python train.py --n_layer=14 --d_model=768 --n_head=12 --n_kv_head=12 --head_dim=64 --d_mlp=2304 --vocab_size=16384 --activation="squared_relu" --norm="layernorm" --norm_place="mix" --norm_eps=1e-05 --positions="rope" --rope_base=656.0 --rope_fraction=0.5 --qk_norm=true --attn_scale=0.151 --bias="none" --tie_embeddings=false --parallel_block=false --extras=["local attention windows", "short convolutions", "capped logits"] --init="uniform" --init_std_qkv=0.0239 --init_std_o=0.0 --init_std_up=0.0239 --init_std_down=0.0 --init_mimetic=0.5 --optimizer="adamw" --lr=0.000281 --beta1=0.9 --beta2=0.99 --weight_decay=0.0 --lr_head=0.00357 --warmup_steps=211 --schedule="wsd" --decay_fraction=0.664 --decay_shape="exp" --final_lr_fraction=0.0 --batch_tokens=[65536, 131072, 262144] --seq_len=1024 --doc_mask=true --train_tokens=1491000000 --steps=12013 --dataset="wikipedia_en"
Each number is 128 + 32 x the weight over its row's rms, rounded and kept within 0 to 255. Layers, rows and columns count from 0. Numbers have three digits each. The size before them is the row's rms in percent of the matrix's.

# layer 8 MLP up, 2304x768, rms 0.0383, rows 792-864, columns 576-767
094:132154122126157139219142140104164177149165096121153140129090112120142122141159148147151171121148164104118088101109142152118146146135146170092099167167125109113120159129110118104160123145153142157052081188165180176132108081127065116187171165092182136151111116096155193138069112128135139077135119125166118138170087127151110171171102112165143111164185091101151076160083070138133156113139102084143117141128100118101122134131113077096066170146151078120141186092167121115131094090106106131164072107135119101116133133169099118125128171056125124128164095080129212110101138089200108155
098:106139140134078199085136137137122124173142098129109155148084105158205176137152119106147115145151123136160161146066112118128167145152169147147121103185128151098170156128115136182153139115172170165098163136088091140040134125147124098143108134143169080140191157132117120162161107116080089138122183133075116146189156095169150102150120107080175111097097171149158155110090115145086102201086111130102179090160147138099091115148137101149092090095098063099150199123113147200052073113066109111150093124153143115115104101124123061183121125138165145135101132087166088152142123156182128128
099:095099105155144128134152158180142078152126134122173125150127115134096125090148122172162148210127126151142166147142089149140141073125129085091127169232176117148083129115129143098120122131162162151106144169145203087086185107090131065181138136149157118117082116132167071149104183101031105097089150161199080135169103132140111154097182122185137167187140200132104167117035148183099150141130118101159139188123126170136178039126161144104105084147126131160192123102138142152111130142140187096122138195127154166120111098128147123092138148143133168111067143111086116194126177092127072111
095:160073125140123140183151119165114164146191127132121114140129174117128132103129126179155122146162139095203150101050118057087163138075124158099190091145091130126072129102081105073116116124112154149183097111103096132075114151170134139177129181114130093154149153098170107118114134170138064133113106083104115115120108092178078233125156118140120120080134162131129163120082107166078115104059107077085146090089066100127138149116115102029134122143079134072099211169165095073154132115048135149101170091138127137159081123141118099129094144111141110067188105150089153174151142099173128158
102:171151090171145095112144102082162111118125157175108098153127096128172131132145108116090187142120131139144110149132157095132154122155074141109104176162128158131104065105104086085168148092132157169123150110096146140085115080108129132163172134136136142135098118122110102091128176145134143133155142130086108102093127059121093168139173202180121089161148134136097079177134107115151178108136066110197137163194153031147177114100179173107113111107114123130134171120122181123096163100068146193086122130121117149084159145116138104164169082087141110115124128134134126158129099077189134128
102:127128142175193179107185148054069178127165113155085125112199126150124174141133097154159124130204142109194106139149150080110159147145112071080148199126124182167101157120068149134180050176119111111108140066138108187181139070115073115137129119144085080114064145102123112169090107154123088108159096128215046103178058163143177134066139117164107109084113131154101187169051166161114109136201163103148144115103149112150167120181136120147130136155105118076185107127173105111109102112074137096199080136105075119135090211126117164162141152095121160095131142133068082139155109114136141142
105:162125049110110115096141071108091098155160154146141087169125175131143126164189129108152108196165136094086060191124118083119118128133164093077163151137131065097122165124099147153156168121132187082180087145125169169130162093133123091098118165072090153091093135064126063084147150135128125119143155185117109088105172157095115131147147121114150092166193093130137146113162120065167173156194107109128202131093118126124167140207150155090137131150043159145134121174112201107183082053098109159148161150149069182120157154166191118138181097062131145135144150142129082104135088124142084101
099:134194108126128194219156134173114116125160088153137110115160129091153146151127103118161102149149113141145118126154130076164116100132113131069154119098151101124126170144139128117077147148147129191170082144120157113051169072125125102171156097178141161151141132130127097118097077128170096135180095193129170163098092100073141112131138147189050116116116130157149109155122051163166142135164139057148128116089131122118140103193067166158167144159134118165143132128103109137144129167119116098124163128130168148064081083112103103115115131092134139094119117058161121068141107122144140178
100:136125151150067101153125183171068136124175143137146127123194149132117156108069098077109113194132167114138158148104164102119150068147101112142157160141193132120148157082090126211117086098125126131119099054100063147081126089166128131126102128129126162164103117134089117179100131188121105184169172145124106067140122120125130138097077124103118098117146150169128090096174115165145168144166110141156131095163067093095153141126107106088169128078089108135121162122130118115081081126098129181069059113113101170112134160147165150132130120038096111099110146071084124117144086152161106115
103:082152114096083095127133134164140123161151120158133174134160154128130123136098107137123097087130122137136061089141088122096150138164029129117124110134070091057125197130094164097110106099126122101120100105070162124151140152098096136155113180156123126120108157110114233151130119133126179109143110152117092121096155086098179100137123085146115141063112164112065121116110076138104156163082143148106118170116105101123098119128116131096096146107130134104170097087112189145103085160124104187137119133108088143109146110184167091178127031128199122065119149131162143105126132101138117137
102:140109114125066120121150140170139139128192136158137132057184140139148112179151153120063148136136153120171114144119123173130183101104097154132202075159141147099144099144159168157115119205148146157131111146161105158129158112125154139179069111106139144156099128133140107143125182156149144139169121096129127159072114150089141111149164102098112126103104170119094139148089131184173057093177089170211122143113082127160140114165100091124106107143137064105137096079118094123118146094131178146193145151121140123143073144132156116145114111129134104110136168169103116141108154148168151099
096:129175106095144093171126089134136145172147126118144116126126118161173114105140123141127112145147111163169100129105058080177124121107128134142202131131059122064173179074125109079157146141103111122115132093093129145129068140172141145149114148136148103170139097119136104112083143094115114173160079130179163138088041151115169131067125072140175144168096072176197165061117137090130120118164114149133138091184093084104163110101132099085125146089129149099122122138103125099150096115121115151103116113097137184114148185124197151152092098146177168158180185097071108124119198137112115139
100:158144123143100063119060130130137138135117107130155162094092118114123161167155163130127177148166165147161160142166145155086122154142163138139055112091135153177142092140126090132174145129140133167147112069141101206160080148111122119093133098109120067158099153077061064143109138161134109165114090175162180096111099125136145114141118117082125166144130117090189138127100152123142160066083020140143135161134168099166189111142110144091131091121155156070092137179064135125102141115127190118161156144141159131082043105175131091107087171149096148067147134126172142156093086121128089176
091:108117139197140102120099172214092097152105195130148126127140125125075139132157165127117141077204130157105114144157111157144160109153140113118134114146111074126146098137110136134147173076117100144110102139067152201108100093132111097173151104146162123165109150148062082077122142111107118080124097139111106077167161113118120113178155096075138080123111139097098101101125153078122102177158121119233131152117132159113127101158112087193117109174166110126140187158154143072092070158118139112109136147142144144083097085190172161166153144146160106085125143112089103198125071150125096134
101:141084142089115104176172120166144072148083193189104195171155203156159149177099151167155106145164151152120160172125105183133167113106145155096097146127131146183121171061172160155079112090110140139131116091128124098119091081081061075128114109161102113172132132120141168122073088070144135115171154171136090070060076151124189116150105128165121065127139135094067115129159123126098122113185127092093147109107149114093126150134131168099127148138106171129143108137115095150105098085112130113157153174167120083139057131102115175120095072134117131130130113124120061112104188113100101195
099:127145165122096180113138146135176124139183115196148180137113166110146107131149136114206170128180170137106093144187088072133156157128138097124125095070121152178171190164145128151140096121098113131111108134117107161114094042118078170116080089124165108176128095138084131088059170130136127186146074143148138152099150148130139134160147132169133075124038089138139138142047129156110082111074110184142078153146103159160128105152152115093119114088135125084120115140120083123159101188072157166078091160156169173121152126148116090158158148160156107104161122132112087076137138075125146106
103:111069120097109128132141158142177133141120146170115101176148084124109159135135069110179194139140116132146122174131142109141163119138173119121115136138170156156106057091101156164159138088150116160212124173096098169121110076136138129131135084109155151195137125122116119118120155157154126114147139028173120125146137088130108136113172161122099071070111176219116094186138161075103153155117131146113165115078167125125141096141140115135116073191119050145167158141151159130138171096131124119217115108220127115094111167107137108117077117150096158123179091148114115192138119103150151123
103:080148123113159122095180124081123118151142139175134191141121152135168165064084076105117137104143173166117112149072195078093125125147088168156138138114125163114131120118186157085094116082152096167071077097103174118157111156162113114104081183108092142149089073122104107128126155190119112118139168159072142124095130099087198200075151161175098130146210104107083129114129140115153083140107146121173108145169135043079137129091155104114134104157116173122142146078133162144082118191141166137132115187197125147167155107140146090130166158144147162109126149168093120080137103189097148138
102:114077107143079103189125053168109166154065124110046143189151168057157130123120111135127170201114147132161115133106130096136104164099145147138112081151117075099152084168155154093134101064182140140120178153087168143081158116127133120087099127062112151095190144117135118189111162166110124116110136085135172139109100165096086116110101191110144134107164130133121067139072062141142134174127096098159113165096112078151109149078134153100127126103104204152099114149099165097177149135118103132099118129132148172086112114196114111102121130080142114217180151115150181092151129120086126202
103:114106149172115131103121115083147148123144146211173122118102127122130127140144112091150166116171110142102118176118099082089166122122063175150092111138128135143085155137129151134089128110134103148202068127148095124147068097142086072156105147112147122103116092095162130154066131110118061122090165079196104078127179120133144165131152177124079075169150068111050116116129139142126176127102114132130145129180176058112115094143095104122136088082154128107176095124108137101111053136103114140158133106146116132180143150112104094116112113128120189166160118110116112102194160141087135158
103:124166100144141129111123145111138126114077122211093097132117177117121082114134092106107119145147101098146135118121171138120223154154108099128146130075110077145109157094139107136129136092169182078101076085080139144127130132126078046143115158136090049116191101130140102183171143108172110113077128137137190131212086099160180147131186152161126118208058128065106079108139106175146174147142156148162131113106138154134115205154104132104160125094156111112106135130114154125181047103150132168145099101163113141148118118141146150111145100148201134199167174134126200115135168127108113122
101:109090095143142113165202097140120123108095109204140133159113113108126168109077100081209187097138155063077091194104108114140139161161155174116121105132154162161113115158121159117116152122108163048123135122084148143154142130157156117189124138098142162126118124147161098088168121122167163165158153167158089176125121094164116162128128124090165091181075091111080155123137111101132149118069122101128088150114123090076140152159166175141109133178140114094075079096144147089115130119119157158083130119141109161150055154149143153134154119121149121038143080116175134155121133163181155118
098:150109130138180109139142131128160088124105074101149180154177130146105148128131078114142082189110122115179143101127124116150125138149053110112097134153097126111185189199116129115113167080132079209084184058165118085092096168140116094133087130140099139143107124147116136083128145139116130117119114186181109091117142130060154170162200101137092165103074107094085114137148137116157084115138096118122156091144087094154124113206148085097091130159155143119112104107142119125142109182127134166107107133181159152112077139170124130103095159127135081176176105119099163122142115121079116139
101:140146128059075106110094117119142125171162161179060134156187141150184135140112119057205107175202127071127062112159187112144166125224157156152164128152147116153186196093103128147127134189195065123062123135107084130152152084098091155108080100078100148090169096140104173142069129132180157110137183159150157124164128163147142148073135136086102101102172132137189047173117106161123122113162103151110078147137160112118114075109144174137100081144101137141111158097111143180076093107115153166105133085099140185053151154181124058126083168190087164147191131102107146090092120117141143144
091:132157144155121090104119090142153133113133141207063145172141128087093194171130151089097136205162078165109067130108099122101113100149115147163125135106169108130129143134112159084126146152083162160151130046149075143143160169196127088146088120088111051133148155126107131178075142166084208108142126181120177096141152113152128083148117091128156136172122095133170099125109160152106098105104148103150163090106127101100170137156123185064113135102136131142161097168179193116182164124085168137148157091151121093120071113161134122179132130196104133112101128086157081135159148070112157172
098:099065123186090135125128144138144106155167112150144136130119123102140104130137143148067149134143100115110131115121130120136151157122169114163098150154098110144191110112145163109164106193096136163123112133120160170125119114147060093123151149116165103095128130080083116116107152168178123190138153115161101132086135124150103104151119104103159146146119118154105080056130141148107100115147166122105127159107121139086120130133130113135077181151160081202193149096136105157116099156124129230123091136117166134084102079184167186135178151114133123103129170129154139108138140130134096163
099:108182172090154168140227135104085116135112144129133095146153142203168127146108150154127144146172144101155096145145141180097135145083093162083093158114096094084134135186121078156157156162082137153163128080138105139082103116159135164120136143061117155207147142186108088073172077129178132128113127150164121113108153145141082181081178214090132129114154143127114143107143166094134110144165149089156149099156116096070114131192108113181087130054123103174146135140133152181143122129148128130174111117148133086137100144147160097175175108111159149176129087102175140108120164150154073156
096:138134109146140110175116182090099173119129187149124130131157140092149144110111103099123137170075115182107113146110119176127120144117183135093092073109171143187121134154158112131164118111072078088159130105172112145058110152152123153140133111072130112123183139112065129141124160170169076189130132143097111132117141141115130115146147126105029123111153130199145128111161058111107113092078106112136216151115085146088121140113115142162097104149112127133087133037136161095103061091135094141155132197150165140140146101077165125156133097131084114148131109065135138109107168098171164085
100:138120109101093143120174164160069123160064071111113108084174107167104108075138118092162070165141095170138131092110133180103176176153129184141129089138109228104157103142108101063114156123155066102124134135138102152141115151120105130100107184108157126124127127146156092156101132129117138102194124117152078082148100080104170152171147114096138176136113157108146116166148099140094059082134078031158119103183057109131104148143090115086090187110120103153140158125113138096142153060131121115148112093132130164068089102076158130149126145083143172159160134176108072160192100113157125164
105:099117143121161194095147093148081132107147154152088174127166114157131127141119115161165137211166122128121090181161142099104125150178128184120150141117098118189119132158117114095094083090080122132126099109083149122100149086114148090067127157143163168108112127185110103144084155124087170141127186161110174136132174106153178186139197140131110123122141187087096126066148172090114154082129128155119141125152087129096110123082140096126061142154122141152155145101137160075126110081158135134161061123089141097107137109134129098085199146152170045177147155099105116145112152178106124111
097:108129124095112160095153126131077177077144118112116144183120155146181157158140122133125171120147145137122067084119142105091166164108096153099129076085150127158147170134105116118191106153121161127122097136140101156099103115174124117111144109130104141081092095140093104172104091159101096175149154202100083166100159106155071211108112164183093115123072169146084072070072138137134175151149128176084167147097134118109130161205122130099105094135119121110111062139128063107152145138103097164190087111132196116121107154170117074086104115093103174075108137147119082133168136103159109066
103:093110126068102147078188116126174102135129159197124136138149174118112086168109144148086176183140150153139149132074156114164084142147068104169083153102178112098167083095138143138167164113099140084159069072102128124156111083082124116160116109161059086145194123111112111149095118134130169171150206110141135103133111141123111111071162172136143106142179070071127109103131121116135076144112121105089098110176070161100151146110123121112077091090121075167116101118189162164139130122097129088160139115085192091143166205104103097178058128148165100093080181118098146140166050141143113139
100:081130176117090131151174098144124150147154144162130117126162162139109127128147075123167176101140122153113052126128106034078160109128151156144177132141128143181114116120123132173132126105099092099151103097080153210103121130067116084105123161123179141160099152110114103104101109175085087168199157088113113158108191098148094140168129089130153162077096172176151161111110131078104159118095127098206128126160074131018127132128092090079134193137110117149189082137154169105118048072113119160143051089125168166127147120102126113143149037093103181117134123148070114159080085117097090122
100:091145138108158178139162136183147120060127159122138109148158137153126161165139066141109111190152133125161112150202154158113171122143130173056127084133092132142136162129095116141072143073113042097109149093133089087131103091160121105162087153205163127173155095029164096052097159086180178121214139084078116094051137110169165124110168170148084141149101100164141108145086115081132137105113132137164171140138118109138147120149154129076090118085108140142182091106131130130085132168125104094163108140132168168099160134123143072172107124146103109106171148128100118118138088096217139161
103:114129079079080130163163059089133109099147145110137099133150123106148102180212121114116099091128076130113139113128121139116161149101120110152114114147165127176102109110156163160104194160097152129163104054148079156094148111131109134141116084089177109069132167112138127128114137145157208103156150140174131155131133117101107159180149080178109140171141128176152156081128102085169121103102081169215123105162101123144140092113145132135133163088130116115192100154116178166079140154117147143122017160118133147051127126129107115080117142074083136124093151143112139135195124153149143139
103:174145169135139080186102109148130170134168102117105095084168157080177117106157065125074170150152157158045131175104074206137106109189099137154156156134077146149110108096110106180155107108083135114115139109100147148173138173165101087178093172072133111132111105084055084139083172132141130108125103140183115082153175072111100134085130137192113166191071146125122139174104106137087127132123122166078161117146153140173131163086188154127099050165104093148128092112154102089160121142145097158153167115120147146097148133132127121052126113111091150105160170147158132203135061164082076186
094:139125145176163091152185141097078124104095156153141076147140161067123143128112139140106092131135160148109135163120116152172162131168087168093177148119162118085154131136116106121172103091208130126155145117171139146112139124124097079156150123080118108082111131136125150126088108180183098093113138185108124154104179133120050144150140084178170146155103143152093131148105135141095182114096090108071109148133075127163124093122156122132123119113153115087086119137139114121134100116054135112081080103183118154125142105166115107120073079095088111154163090097132072202133149159169144136
100:098202170106172155095125102086043154105083111140092112105132070135123089123151090149139107145161070121153103111102123134101159142153147147098135079181075169090086157101126129174179100127094181103138100135112216191142101135142127139105123126116085144109151150150145137139154127117189168111093172175093097092164092112151126197109146210129199138134101144136092103150147142099157156144060171130152142159132099151159196112187142157127082101066148147106087078121095093144114108189134059183126105190121116176105188127183113097137132075134163106112155150163082142140095140097100130107
099:137042172086072125087152103074116090121114129087167110117172113130118122124074163151115183166105116110136115155187143119120150142100105118089182168130136139108205134155142188191129176116078129158127159109166167108117103108172092116101093082137198144174182142094147111080173089086142053148096176060138156098137154092126090124079132090136145114164066170161133103053128138170130159175156098165138125170134076126080103112133101105125102101118110143116134172104131146088174109180140118140164122153138170132141102165125159130184148058152113134161134162159109088086158106142150149146
102:104092122075119133184118112122116169168088121126145127124136114123093156136132139210099159127157175162166115143132101154157083176152121097129108152163164055147112136151162116109201161087098155103093170074104128099125167129118145140167162088131103159169101167135116098161075137168086074054120167108133157050175164080108126211135136143142189104172129132135101166190140148124051102091089122158113065171111130084102172171099140111156118100153128131121154072182180135105089098068164134121113096170121089135114069118158106075083125166148129153157110106084132103165085111161116063137
096:157149117132186146153133146131127163113123065118179074115158143136141113109144162152108134123130141144087117166128127090122151154076131133082094165141062145103148138098123076128083112165096179114154068123096125151136080153165106167124093151153120123117168170093102102176063111079158100065132106116116117097159115141157157152147117119176128065116137114168144169151113089148093149111086158141109169084160067133136142153103156108065133110169040085141127090140101123176083156128094133141154104163119105095116124114114145072163122167171167101133178082155072134120086176121118097123
102:166131085108131210150141104113155125130161172159097161132164147113118102117049073172104122151163136123127088127094116167155093194104142177178108116153176090154058141164137114120156099109138098060151145144105191106067112157095163082149152123129167146162097202167142152096145126127160121107144152096053109119140159105113170206127089076111114140144139121136172053123112091103144138138116164104149117141135119073087119176102205089148097133151105154107117119166124172123126144106111123207122094095108096147106127158160181103090162173093156097110106135060181173103126146062129114107
099:156139072178123150086089140127146116131134144163059123173141144126113131121141128211106155110167122116107149180129122104135133119128116139143118124134159104148171168086125152168132099153084131120111099098068144150087100153166123143172125161185160147111150144087100094161018172189139136145132139105149087126105137098117088134124139191145119145117160119112137195129179199148100157139085148147141169134146111113089055052111138098120131139075094169193148094146161084111139161097177088093139134072122116158161109107125178129104110160136066099046127131128119156117130150105141075127
096:105140078063113053115127146143096151124198158147137137112118103179072193097092155073106113121137107162110137129169108126112090096156184099166151109087120120118137149122189137159158139132183171125119099100042157134129115112084121107121133112134119124056083122076153150146057091150075059179190113157133178101145086099151144155041155156137159085083125144148116146066148067119104177135070085163131205172149108109069099121145149135140155110135093117167118198137061140189156094103129161129194095109164115102129120147093096137078111143177022116115108139109151170105156128185080118122
098:157130157126145116156188096121105081168066082128098135136165148096126135100129080163127136103117171069089161145106148184155121127127116083142108182214092138161158131080155197131149133158169102113116108095105124130146073096060165097105169076181146079156099121134061160129143100165144112111186167136114141165186149075091112125108147145168097164066130108128161074116113189133133161129111141177154086094106089144138166146108133099152043107106134170076094135175194156084062125128102179115165159076056144086196118110168130111132157161151155125133106120088094149159114120153083128152
100:112132105146082057132070119166130157131112140175126094094135166116092123127139111165108076089098162121165172055137076117131166198196143101068174137145052069114110182104115100107175110097110103047168092136138160177144139161109104069114118107158160080146121170117110084138159133232135128154171158100124149104158136068145149077181128079118147118170137078133174066097161158163074202117148093157140082178149126146115151104166087123098158130165099100117135175149085162166090137138142138160129096127138107115099161110169116076113156092127165102149153149134096134094132193132189149131
097:101170166065164169135129141116094072110199080134096136143126109212163199109152107160143144134163081132158089151152145083083131162154093207167115144159113129119122110133128124121122119141140151162118104062110094121064145058140080157084106161165125162163164113148092072159088114134110134154188146089102111127129120122086102155096140158118141125138192060140144141094111111138115109122127143137171182149111128092152091178110176159089088099130117184149117139105125169149133143065104090091149160109171086153088081128152159175079179166100149089133116149150183115093112084163125162137
098:132167103108139132151143140126167126097152153173189096187180104078156104098097149130152051138101174078112070086095140121093140113122184110140131148169131121131144133143151181112151151143117124109103125074134151124076142066086077135121122160149120130079144150115092178171072109154158152153192211152146115146171139136112169146164166103095116103107160041128114131143109108163103102129130118166173136114109117103146077094187159113128063163122083109161112135131168135134132125169125068125135081125061090107174110169112170144119113131072160099139194142131151115097146140110120159147
091:121169178112177155074121108131101148180153100197058164195208082148123166141057124142119118180109091173099128113097102114153133123132161104134176119086126082064126123160163172139154142097051161130140120109080098144193143111092138128116095080133111106096120138095107148097134180130095074084090059101138149133096134108107152098072107132132151148102115105116153157134147144142170163122105118127179145153189114159123136074146115105122110164092118117130082103152137194115095063150070154156175156137115101166146130126146116169107152143213135114117174163140154255105114104190139112103
101:133117115140153146125176127150062156148086177121074122131119133044104083110122134159138084157146071146118100102096149098124092155131143159111127089128129105080131139139145188086130106146104162116104095093180149162051080144125121146143133128079132157173179080047122118109116123113234125111110181162109127157160094047147164184142144145161075091170126108110144202124116103085193108120084142113127138176116096122125128141108094153108137133142086151082126167165074108132130122126097099148069099131099145180102096116108106070133158121113185094051128151135144121158155105180159171134
099:143135142148092101145130102096073123135095127193134102107142124184053187111093109086132087139135090166075141125133113096122103162137129104140119098101150110168062103103117137104152096119133162111097123134080177166105132139046052093121103120082117121129131144101116123160103120165127127128117137173117080122179103081137074135135143108118146139154096138175114133131135154110143158162169164119155176138091142098050086101115131128131092146105110156113121165150073120187088129098177173087137105173164083138141124140116142108147108185149129123114101145142124236100142255099118074175
099:136227123191134187082144089104121092071057159135159090146162103118211118131138099152123089135123127107133173069128100136127173098138155176140145093130134176180151168125147157135153080103125115169111103131124146119084152137093120123122062107133134103124145033124145137086123141150084105133164179177104102129088096130211122116071115140123118227134109117117109143112153130107171136102156148141114147143094129097078133178166092121116152242075155152142125130139151080155060102055104178078158117107163170106133073150168131162130130087130092094154130136134092131108164181137077124124
096:082124112088080078124152114091132107103144135180140165193132126154144100174162140110085145076142164120134108126128071104088142107130122123121140144115117144128096114157098088141101093156146110142136059180155151198101131121129105089168104114096118077143212100120119131156112111114099095170121126190113131110134125091164171105168106121120122082099138133117145153122097105105113155167138152166102155133153121185108133062147087149170153082093107120158166124168086125094092030092052096094117101140143079133136113126149161084111080076046110181152111128107218148186099175104171149157
102:144147174164150110127104127143142145172142108093102080122102189142158126137162111072175153196090102082090114165066070065139187124064169133125109074137073105191187175123112093125159152154111141197201124176081192154032159095135140098095068181108125134137141155129168117137120089097190141101167080148123171154102142148185102105110116119100141163147067158141070171135156130093150174133127085118141125135172121109149114113128080056145169177137097181178101137143175159148120098121079113171194123129117089136156105136133107176104112162124120210086147123094125162125132144128163120140
102:133158149128137158163106133123101117084147127137100146109214195116163118085085160155108118088127148188145161146104144090121167173153114084060112134086133119133098117099123124140143145178136145106120060134085157148166139128160127122122156143119174128098147119100067121106073118155119088100166048140133086148204113125089119184113083189152110110069131102119097124107144087139169120082132090180134145110191124093129118208126171076076154139108168110123089142147168153091146107120091127117150094106118137117157129144143159133066125111141081095160101144122072158181125174134104147144
102:125164126137109102097132096129069102137116130164066116107186171142173113109121144154111082176194102115120111068098175138155184068109148138126093135166110104098118121108092096152128101112119123101116128089141167153142129139156130136094135135136115110107177148153120109166098179200097148137142130144129124095147178099166131137120160163197108178083110090140085135083138042059095113155147136148141162118100188123115133175092196172085141115131129108133132139130049217136110085090168169139157075127198157132140093134113163158174137166100136156145179162123070176135105124141124149130
098:132201151171168085186116062150130164119141100124032180114135121113151101163124128138113145162113137178063139170142125170171082132172121173165123128135119124146072114143143151082166124129140126113150114152066149141123160093099098097093130112102125113099117108130094141138089143079101096116101146160115156156135133113130103130121108081121123118157118164117085085090113093097142142190075116133156160138108142107087137113107146124141142092132055157190129081137140157171174175155127104118186051203133091100144159131159158125137111136172167177135121139107128123153153141085171078112
099:118085115073168155138121103185071141098153117123172123088165112151072080146116166099151069154117142112111090140066140133106145139097102140108189148127101177146153096144138205094221157068109124107180155065128143102149129132156110090142155122076148106156068158068142153115136137122136160155140151156211129119118200119157111146165149108121136136119081120114083145146161137119103146115097134176117154121122158111122160187096085149078161129108079134105141131140072188123158144204128147145120121102138176168107160123182183128117090130187130126120084129141101162160094151116129111141
102:123130049121100187121182166137074136158184089152097110174152143077145142179109116083179105151179182120155068107092148085194134161133160144160143127162141110088105152139187122139145176076132075140113142158099132130136140071153107109143106099148108103122203132111063118062158116131086142087169171057075179101118151086163141120161182161126119111160133128165170131140145103124043189226121165144121152149202151163088145113149150098147112050167116081171094108151168109138140122103120097169134100141076123076100107123162085156099144138033084122156111138168062159139087153156148146115
102:069157136117093201103159082090152154143109136157144089178156159101149153136110104147125080142118103130141062139096134097104120169099119110104134141111087123138119175196178086104123153115202106073097074151158195141126128131073116133121130162133139122128096126162134110138079176155151116090160129200101079182143130134165173133133152147153132092105118143126152123100099052102092133155127081144097096135157154127095098072104175146093156174105161122067185098112081133089060090093126159166092108136095128086112139134167134129097142183185145136085120097140113134096185097111126050100
106:168111138174119187102132062118146141093172138104148151125145091143162116124152095101150130149158054147077097118049079070190145133124140105095088102154200151115079096125159190151134151182148132091137056104085113145149090134126113087147065133129098105122198121112122120073115135079132157126133128133107119156148174131185110126109208140082116108103181121154140087151102095123124130124082096164134171206108149145218132054165156133149065160127089129157097164154134145177130143157076134150180115137115209081138083156096111136108117066086108116077134103111162167158139105124209143097
102:087168118181135096091112124072136132102118108098107159092166138114173135154079132105165056127138125134107185142076137092123132132134037115121089104099174083118108143136123149164172094127119167213129109099126160122102154148088102128148083079175150111101120109127175119113089164076104116115152119160132137075093181098161098152140137119117116134128183153076114097115175098139147092155125095099167036085180084101163161109135114100028136114083135155165144159082122107096116089089071128074098072107153163183118148075085129132129098116131192119069090100142144183200147146160184080160
101:123115125122161146141102109146119094117101131176092089132092123127090141125109100138093120113104142142151098179118120122132142079146170161116153088133068211122115099135143153181144172122169135161133073129149182182116159100112159133157151104135084039155111082175100108133106116118159094149164176154100110089155150061175104097128127149148100128140118119157148154073174163096142106101141123113114109099122119084149148148174083116135123146125064121147108111178150103136125141051142086164158086119171104168119145145170176141150118126097072174174128086158050080144143089128127180123
096:110127066156073103152174146156109152177160121197118124106134117142132150180102118182113098148124129101183147110115101100177137174090194074127152162113172142182173080140137166113084098182096137190132133149115179154108107098112174116168093161139100106140140164100142170169152116143135080047127122110168107148124121052103157170095110110083159145097090182164166168157095129095107120167120048066107144213083122149176124100103116135110160119153078167112126165152128128089096085177100100134128145083077099107129088114151134146131187103157113103071192177091069098114173130095169111108
096:159060085062204163147117059129141135115141045123123143160170100177163173130097106071149124110105095117107096145125129095211159163099190135120121106073150151119130153115143111127132134126142162197088146156141208164109117077184106150197119124078107143176161140174159105128124136141078121105171107155128139082095152144179110187092137213137088152084190124122037107131142086104144155139088125082124109199091109137126109160144165104119118120152079098154115139090177088170175141157116139207093089194111094135124117092163124083167150068119090192171121102133160109165125163138131163081
098:089133133131159133099198138179064112092144142138140164151148117136213084095141151150177145123134148137154064111111100159138130139136130128126155144134144124114150155119134066124166110182137160129125118154132158121129068087185120101134127126166107173116139085129115153076155089184123072172119137084070148129163117109130200127140098114105161146133137106092165167113113161107140164218099113108124095144166115142132128118134074097121140134094131113143095167123128151088147092101078152150147129093100112123111100188154185127161139135099130147111110079151141129174163213198112111128
099:113152154148166107194135140191164096141146135121126093119145100154160139130139166167101120150136131165153130168168139120108127087095093099129137126118149123196129113179174137133161115133155117233117145116134125130127178144116114146108144035143066074082083121139111095143113161115092121091097164210084130111139138163103109128083144187206162173129155152133166114118125105150138165126134134145110115145121089102152188133126128094132077105161104134070117152089132093158145170127148147141182182183103122075106133163082121154164086067162155130071238145110072140069157098091120165177
099:104065069103144097104128148104115095134103093146129131117144133143164102138152145097078157130111140079104125094157114113146115110162097159132136125112090078182103031113179129111098119110120111118188090062106113142101124116092122073131142087144153051064100134134093136080069131092104112158103167135087035167123197139110168116150182167141120125146169135144102122170078144100073088176107108110136158102128165157096109136145101123095078134134102131133112186092103129093102025139119080151197123145114144133079139115136137115133125127106094143172117107101149072107115158130119137160
090:108167130143111114111133103160067135151133128087156107188144132121106092119145115089186080090177159104182149158095151093148121110132156113138146091143144122150180121079084148134140127106163148107095082124126156119092121120154134122161118165131126117111075072159102139140127107142149147099082196132093122165124166065128115188132105195081111105105103127077120188127159163155137130171138098099084130143096156156139096099189164154116125126121116152144170181101024107153140162171145088145162141111206136130157088061166151093090108113134136080131151124115148100101083167109155109180
096:191136178152103157136120106120107097119138105111117149150111118128120122121075130073096098109171124088120115143075100126100110121090130113142091098082142169135123150062155156110044137134162132161084098144066163158149183139148080112111141078102204085143159099172121100128107121072135134188111160145180087058196166118111105088154107107090093095135088142088103057149189071143084189135074078177133122166159151106095133114169134146131106143122105102159135192122113156133162083145103114153093092120111079129072125187124161093113113136114092163119122194123087110118154135158134078095
094:159121124148116102115161154064152127127143135079135118171151080127085148159071110139180153144139148191024142090078094116101176156150100143055102128116081152157093176113157117127109140146190157124184105160134169138116157167127087100186128116145149135134119153155132116165110122096119141137077090135141162158154126112137101142190176188128105101109127147156147091118085112137102084186170064109128166136121149106123152069101152139126149151134088181059110178143124132177189148119138082096181108129066106127088137114136129132111155108206095099138118159141120078183182053102089091099
097:140142153067149159089122106171125126078104185158131121127144090088132081189201124190111094077189128150133123113161138130095153110121122132157146148155173117177116121188128080144141068171149155168134157103100117099078146137125095130112127095085148126176142144066101099179046147121174063076097164111152106102147123131190202145138136141098109123148154179162097133158133121177087118132089104120105140108150174088140157108112210115143169185144106155104147141105097133131120073132149142145100111111104161148147074117176126133141112126150130147165085122105154068121170137130122090090
098:189154088130104110206138153117136155144145070088106157141182144120124153108124115153193137155163081117088132154166128160146090196131138133106130132114132141176114103176139120158141129124099065141197113102090098147139143097097167122158091094139134159118134126176123088125098085086162073155169106131128145129101118077149145186060156145072178092132119129147109120125123076139121126092102162144153160104152068141093136136135170111152138159141080073126138091077118131097162162159140161137176094129170090169136152171134132141122198173156161184140122157101091123166149156140164062150